{
  "n_layer": 15,
  "d_model": 224,
  "n_head": 4,
  "n_kv_head": 4,
  "head_dim": 64,
  "d_mlp": 1152,
  "vocab_size": 4536,
  "activation": "tanh_gelu",
  "norm": "layernorm",
  "norm_place": "pre",
  "norm_eps": 1e-05,
  "positions": "learned",
  "qk_norm": false,
  "attn_scale": 0.125,
  "bias": "all",
  "tie_embeddings": true,
  "parallel_block": false,
  "init": "normal",
  "init_std_qkv": 0.0325,
  "init_std_o": 0.0403,
  "init_std_up": 0.0465,
  "init_std_down": 0.0465,
  "optimizer": "soap_variant",
  "lr": 0.00952,
  "weight_decay": 0.0,
  "lr_head": 0.00759,
  "grad_clip": 1.0,
  "warmup_steps": 200,
  "schedule": "wsd",
  "decay_fraction": 1.0,
  "decay_shape": "linear",
  "final_lr_fraction": 0.0,
  "batch_tokens": 131072,
  "seq_len": 512,
  "doc_mask": true,
  "train_tokens": 650200000,
  "steps": 4961,
  "dataset": "wikipedia_en"
}
Each number is 200 + 40 x the weight over its row's rms, rounded and kept within 0 to 999. Layers, rows and columns count from 0. The size before them is the row's rms in percent of the matrix's.

# layer 5 attention value, 256x224, rms 0.0325, rows 188-191, columns 0-111
094,285,180,182,203,175,183,221,146,223,191,184,104,175,249,185,207,211,170,212,208,188,244,169,128,237,213,172,169,152,216,184,228,231,296,185,170,167,219,240,278,175,193,94,186,205,234,152,208,199,275,154,251,217,250,232,143,148,175,211,217,199,224,189,244,127,172,194,122,231,197,140,227,176,235,189,225,271,223,157,220,205,236,240,189,195,167,237,275,132,178,167,142,160,269,133,168,218,252,158,232,258,153,124,157,199,186,220,218,219,241,194,244
101,190,223,180,251,173,258,244,147,162,233,137,142,204,211,235,161,229,226,195,112,140,187,196,202,192,230,276,226,174,191,170,196,191,103,196,194,111,258,227,126,215,210,219,167,218,120,180,212,164,231,240,134,219,147,213,162,196,202,219,174,209,150,163,170,185,170,163,207,108,205,167,218,183,270,269,171,164,264,254,176,224,173,101,162,243,157,194,217,173,270,207,190,207,177,134,211,194,176,218,178,196,201,225,267,166,125,172,214,152,220,173,190
096,150,185,234,182,215,150,173,169,196,218,173,203,187,125,262,238,205,182,203,175,184,223,174,226,179,174,293,308,185,189,219,190,233,242,189,198,187,223,125,203,159,155,205,164,262,155,132,191,170,200,166,220,300,268,242,220,180,181,166,236,158,237,227,211,167,150,126,190,222,186,201,138,268,170,204,203,182,166,216,121,180,195,228,238,229,236,211,199,213,195,169,272,226,220,202,171,245,173,244,177,185,218,179,216,213,284,215,157,160,169,260,249
097,223,278,167,133,105,141,150,212,191,147,178,218,241,252,162,154,265,213,193,206,167,255,186,158,200,202,194,190,181,207,156,208,221,130,245,201,257,170,175,159,194,123,263,238,138,224,257,164,225,191,218,206,165,196,226,236,228,201,266,105,188,200,207,219,225,214,146,207,213,121,250,215,194,159,204,197,143,201,246,189,206,201,193,198,199,231,137,208,206,238,247,248,222,242,199,205,156,211,146,166,165,250,169,240,181,183,183,192,189,237,180,175
# layer 5 attention output (transposed), 256x224, rms 0.0403, rows 188-191, columns 0-111
089,155,209,228,204,143,220,191,237,119,231,149,224,165,246,192,186,186,253,179,205,258,191,194,218,255,272,181,171,205,166,222,192,146,108,166,204,212,157,189,165,181,210,242,213,144,184,241,200,224,120,240,256,158,194,193,219,192,192,171,192,202,193,164,130,234,272,202,268,207,229,242,152,203,160,206,154,154,207,197,166,233,177,165,163,224,235,172,157,240,150,184,188,214,184,203,196,243,184,211,160,191,187,244,236,190,199,195,133,177,120,293,180
099,189,184,198,178,253,145,145,272,290,207,224,241,155,146,184,246,199,178,202,240,179,172,266,162,152,175,119,215,162,166,203,251,168,205,191,172,252,229,139,242,157,249,198,220,203,249,216,210,264,219,232,263,197,174,222,209,187,194,154,190,184,239,202,215,201,200,221,202,190,235,249,207,161,189,191,221,168,166,198,243,187,212,294,240,123,181,186,209,207,169,200,224,163,199,216,157,160,211,194,217,169,228,186,178,254,192,183,218,222,251,190,170
096,198,193,177,201,224,191,190,269,216,157,208,190,213,264,138,151,206,138,195,241,252,228,221,161,202,245,207,139,239,186,147,205,183,138,237,135,216,125,264,129,226,283,173,237,195,180,227,203,182,193,233,153,150,177,121,201,184,231,206,155,249,156,198,194,266,226,290,251,204,209,197,195,184,237,216,183,193,231,161,226,199,205,181,188,151,155,203,174,128,165,211,144,192,255,230,262,123,244,174,185,192,215,227,182,225,160,197,251,208,234,191,170
100,159,121,234,249,255,209,218,142,169,246,256,181,149,214,237,205,139,186,210,174,215,180,182,216,191,189,230,196,196,178,222,185,177,255,177,231,165,203,237,210,193,195,143,188,254,235,200,197,154,243,193,233,224,198,191,154,179,192,118,240,239,258,237,210,183,179,190,148,243,243,120,164,207,214,209,198,218,248,199,237,239,183,211,215,236,142,255,193,189,147,190,194,216,193,231,181,202,150,218,194,234,151,224,117,220,201,167,186,193,253,222,206
# layer 5 attention query, 256x224, rms 0.0323, rows 192-202, columns 0-111
090,194,210,156,226,254,211,223,159,157,188,226,184,203,188,224,160,233,193,179,128,172,176,174,179,255,206,219,167,127,158,265,164,206,237,248,142,196,225,241,128,215,202,173,247,195,210,254,249,160,114,206,303,181,194,274,201,192,194,250,160,124,256,216,144,216,203,227,141,198,197,176,199,225,169,139,255,212,204,147,190,202,155,193,211,261,246,155,136,289,185,188,275,174,188,254,228,205,177,179,166,176,230,221,167,254,248,191,229,174,261,203,193
085,202,222,183,230,162,252,240,229,188,172,188,264,178,210,187,220,210,203,179,164,251,182,194,213,215,184,102,215,146,168,207,74,234,285,160,172,255,158,200,264,147,152,202,194,224,202,205,253,103,181,251,245,164,278,206,221,185,201,179,205,186,231,202,191,242,138,212,241,232,186,141,172,166,213,182,239,171,218,198,199,101,216,191,197,163,271,155,130,136,157,156,162,220,202,210,183,202,237,219,172,186,154,191,223,216,166,223,181,199,185,262,147
089,98,142,208,240,221,104,272,149,189,261,244,214,167,175,230,187,219,162,220,200,210,223,178,213,259,219,167,203,231,190,175,202,203,164,155,176,235,195,203,232,222,172,136,202,207,162,192,177,188,225,196,167,134,216,241,209,226,171,201,248,233,223,177,151,146,225,163,284,151,169,163,268,221,247,279,153,177,233,163,134,136,162,215,194,206,185,184,212,193,249,203,175,181,187,203,208,206,185,136,175,166,212,231,160,221,244,199,158,279,189,178,188
090,156,200,141,203,175,215,204,244,194,252,141,158,127,204,207,238,191,154,198,255,217,165,237,89,147,231,194,155,225,264,134,152,191,178,178,231,248,235,166,213,257,259,210,219,212,197,145,237,218,168,173,235,204,188,205,157,109,170,236,155,206,182,149,226,260,202,247,217,139,201,248,160,218,166,153,202,171,172,202,193,209,211,238,231,223,192,133,172,289,253,135,261,221,174,142,160,194,173,178,280,169,194,194,240,175,164,227,247,192,196,260,240
087,253,265,238,198,165,208,228,119,186,221,177,170,284,189,141,186,129,204,225,131,293,165,203,283,235,143,235,284,229,174,208,208,178,180,159,267,131,233,210,209,246,142,255,206,160,207,216,251,221,207,197,134,140,205,242,250,221,233,252,310,244,201,245,269,211,176,165,119,262,164,194,227,186,174,188,186,129,218,179,214,212,173,243,206,207,268,226,218,153,170,221,194,163,257,233,249,243,191,157,211,179,160,173,120,205,244,164,189,211,250,229,176
075,217,189,225,189,226,183,192,197,198,160,231,233,150,192,194,121,198,317,218,120,201,271,172,107,133,179,232,170,226,141,115,138,224,240,203,152,236,225,196,156,170,178,118,185,173,226,264,246,226,170,230,261,181,257,212,238,297,188,148,323,239,141,183,259,248,218,282,169,218,194,191,204,178,217,231,227,178,182,168,112,244,186,194,208,234,168,192,170,218,167,241,219,195,241,195,181,184,211,197,227,210,164,239,175,215,219,174,160,203,199,231,212
083,167,197,198,126,183,222,218,215,127,172,237,199,249,205,152,249,169,181,214,158,303,69,187,160,183,202,222,211,185,223,233,179,287,166,222,251,201,219,174,153,214,147,169,141,229,215,202,134,187,233,167,163,239,164,213,182,111,272,159,218,192,212,216,152,244,185,244,165,268,272,231,250,252,263,185,164,119,236,265,204,163,260,196,221,234,119,227,270,189,182,262,194,184,242,190,192,205,169,179,243,189,230,134,219,143,236,223,184,143,222,225,223
093,196,186,215,249,176,226,227,217,227,195,157,249,248,193,145,228,255,132,236,135,266,269,145,231,224,252,209,159,256,143,218,162,250,179,199,225,185,123,203,165,134,175,204,246,226,223,189,202,210,191,215,164,181,193,254,202,213,189,245,157,124,178,167,132,146,185,230,145,209,169,149,197,188,223,162,140,213,206,167,242,194,261,140,247,294,307,286,216,165,216,256,124,146,201,190,242,193,191,195,184,158,210,200,214,158,167,125,231,205,200,237,163
090,234,186,207,172,183,200,243,216,213,181,209,200,151,254,265,190,210,190,190,97,207,229,197,235,285,163,185,190,220,109,197,176,162,222,119,261,119,198,207,182,162,292,193,217,199,170,161,147,212,294,178,186,147,191,200,240,216,167,129,148,162,182,262,198,241,227,226,209,214,166,213,221,127,247,133,206,212,178,177,188,183,223,192,200,231,268,194,235,233,235,261,204,276,175,200,187,182,276,203,245,237,231,248,172,161,182,167,252,211,153,203,270
092,235,163,219,146,138,202,180,138,211,292,173,209,127,197,170,150,206,216,221,238,234,252,242,111,249,221,137,205,122,142,161,233,172,242,198,177,175,141,226,172,206,209,166,202,108,192,154,179,183,143,248,165,205,223,224,203,175,150,186,247,194,211,195,159,181,214,145,218,208,294,182,152,273,143,203,236,188,270,174,244,280,207,231,168,172,105,189,170,202,170,191,207,162,211,192,293,188,178,172,173,213,179,225,174,231,229,202,195,172,229,247,240
094,227,209,197,168,173,178,180,202,234,231,224,209,223,146,199,179,145,243,162,165,252,192,233,173,207,237,222,198,251,187,203,174,233,230,173,148,221,137,174,196,250,222,220,239,168,158,174,235,264,235,263,266,260,201,224,188,167,234,193,225,219,196,253,196,142,232,233,182,188,135,254,204,263,183,147,241,87,246,160,230,252,305,192,169,244,304,231,204,214,280,180,206,186,293,226,231,233,195,151,200,205,129,200,235,215,232,98,192,183,233,238,220
# layer 5 attention key, 256x224, rms 0.0323, rows 192-201, columns 0-111
099,210,241,172,201,202,270,163,196,202,158,211,207,209,256,255,268,257,194,149,171,192,212,206,177,249,224,225,196,155,182,292,179,219,256,219,198,78,224,240,230,193,181,154,194,179,182,200,284,146,167,192,215,191,184,169,238,226,239,232,226,161,252,153,152,192,161,207,153,165,187,211,194,157,226,166,230,212,209,163,218,178,178,183,146,169,201,101,83,238,175,191,210,215,241,279,182,233,180,184,228,95,248,185,226,247,296,105,164,202,224,153,248
094,274,162,187,163,170,203,174,187,126,167,188,155,206,150,126,225,191,220,229,161,231,150,141,167,215,265,188,199,205,163,262,177,220,188,240,195,138,124,157,228,192,164,219,177,185,224,202,191,114,151,171,253,183,189,193,185,176,201,137,172,121,206,198,245,229,201,129,188,211,132,208,70,210,202,124,223,219,105,225,233,215,166,224,210,198,213,231,167,198,243,209,128,210,229,182,146,194,259,302,248,175,259,169,220,177,189,121,195,258,237,159,218
093,270,236,179,280,223,179,143,155,207,192,232,144,207,209,212,181,244,190,261,156,230,221,128,242,185,199,187,229,158,193,237,197,218,170,63,167,222,178,218,179,245,179,211,238,224,138,222,213,171,247,211,222,212,209,271,200,213,146,174,244,238,175,229,116,221,123,180,175,178,153,233,211,151,263,228,200,222,195,191,189,163,197,215,147,240,121,219,217,202,225,208,211,206,223,259,264,135,182,166,196,178,168,238,186,235,255,183,172,209,172,257,207
097,206,227,236,212,274,217,191,233,198,154,168,177,209,226,186,218,190,225,193,266,117,118,236,125,182,268,214,149,190,286,245,236,159,232,204,176,205,176,164,243,284,217,179,265,265,207,202,141,182,180,175,219,241,90,234,181,168,191,235,177,167,267,195,192,223,220,153,280,283,190,219,104,262,171,223,125,190,218,237,174,241,205,204,185,102,172,227,210,280,184,127,214,245,209,151,160,174,260,206,184,219,208,264,220,126,234,253,162,251,156,211,209
096,178,199,233,153,165,174,251,143,213,198,232,231,294,245,254,202,192,246,175,222,222,116,207,283,241,140,195,175,165,182,241,248,170,110,268,201,218,148,255,213,195,167,203,181,186,219,242,223,201,175,152,197,149,163,206,232,235,196,96,215,166,254,183,233,118,217,168,224,195,197,183,190,192,181,220,253,157,206,205,177,191,205,308,230,189,219,189,212,156,200,176,152,189,232,218,174,152,227,157,190,237,168,198,174,263,159,148,179,225,270,264,173
080,230,268,212,140,223,233,174,237,191,133,98,250,168,167,197,222,221,241,126,197,254,213,154,169,222,195,221,137,269,203,226,285,248,233,128,209,226,202,185,185,159,194,231,145,166,141,151,119,200,146,170,223,189,219,210,244,212,185,211,233,295,296,231,259,182,212,204,179,215,228,220,206,214,202,166,247,175,192,118,225,231,204,170,168,207,132,201,198,220,181,238,209,212,193,183,236,196,181,243,264,163,170,199,167,223,146,254,185,141,208,228,211
091,191,146,141,221,149,110,145,146,224,285,168,204,309,240,221,204,193,207,196,266,247,134,157,241,217,184,248,112,236,221,142,170,254,153,243,212,233,232,188,174,172,211,148,188,137,195,256,203,209,145,248,254,226,175,215,142,215,256,283,185,256,215,143,171,210,193,170,213,226,289,156,183,185,139,258,146,128,264,255,220,151,221,170,247,226,218,168,179,214,159,184,214,235,241,140,233,239,183,205,239,164,236,144,247,206,192,233,154,242,143,202,204
098,242,261,222,225,226,204,167,158,219,217,209,167,196,146,191,221,211,199,324,197,245,251,267,180,230,237,204,188,151,96,225,166,229,155,249,189,268,149,179,165,168,152,214,178,191,204,194,323,191,159,206,149,198,257,254,126,235,175,165,199,161,179,211,236,171,107,228,142,146,194,202,171,188,232,203,223,158,150,155,201,154,188,139,237,216,220,136,195,141,198,206,172,244,153,200,245,255,180,204,219,212,308,146,202,197,191,186,189,240,220,147,185
097,213,188,145,190,186,195,239,205,183,203,197,242,210,234,163,214,202,226,255,128,149,161,274,264,272,216,169,146,230,191,232,254,128,207,177,183,213,160,192,144,193,307,207,233,189,228,194,191,231,188,224,149,280,232,157,173,179,233,181,187,146,141,219,221,190,187,262,206,202,144,195,167,223,162,164,218,173,223,195,274,286,334,163,165,128,225,158,236,184,214,174,143,241,162,247,189,245,256,224,131,220,253,205,290,154,205,180,195,214,200,224,181
104,225,163,176,190,162,194,218,165,225,209,241,197,178,227,205,168,236,191,168,158,196,189,185,102,154,265,121,166,232,196,193,251,185,191,122,212,172,260,288,197,256,211,252,266,136,197,128,202,144,253,249,143,162,195,199,209,148,133,137,180,191,189,236,179,178,175,138,223,216,263,218,126,205,128,203,183,167,204,188,210,247,271,190,192,138,110,231,255,177,202,259,133,144,240,175,254,167,134,174,217,190,225,214,166,169,197,227,195,132,167,209,160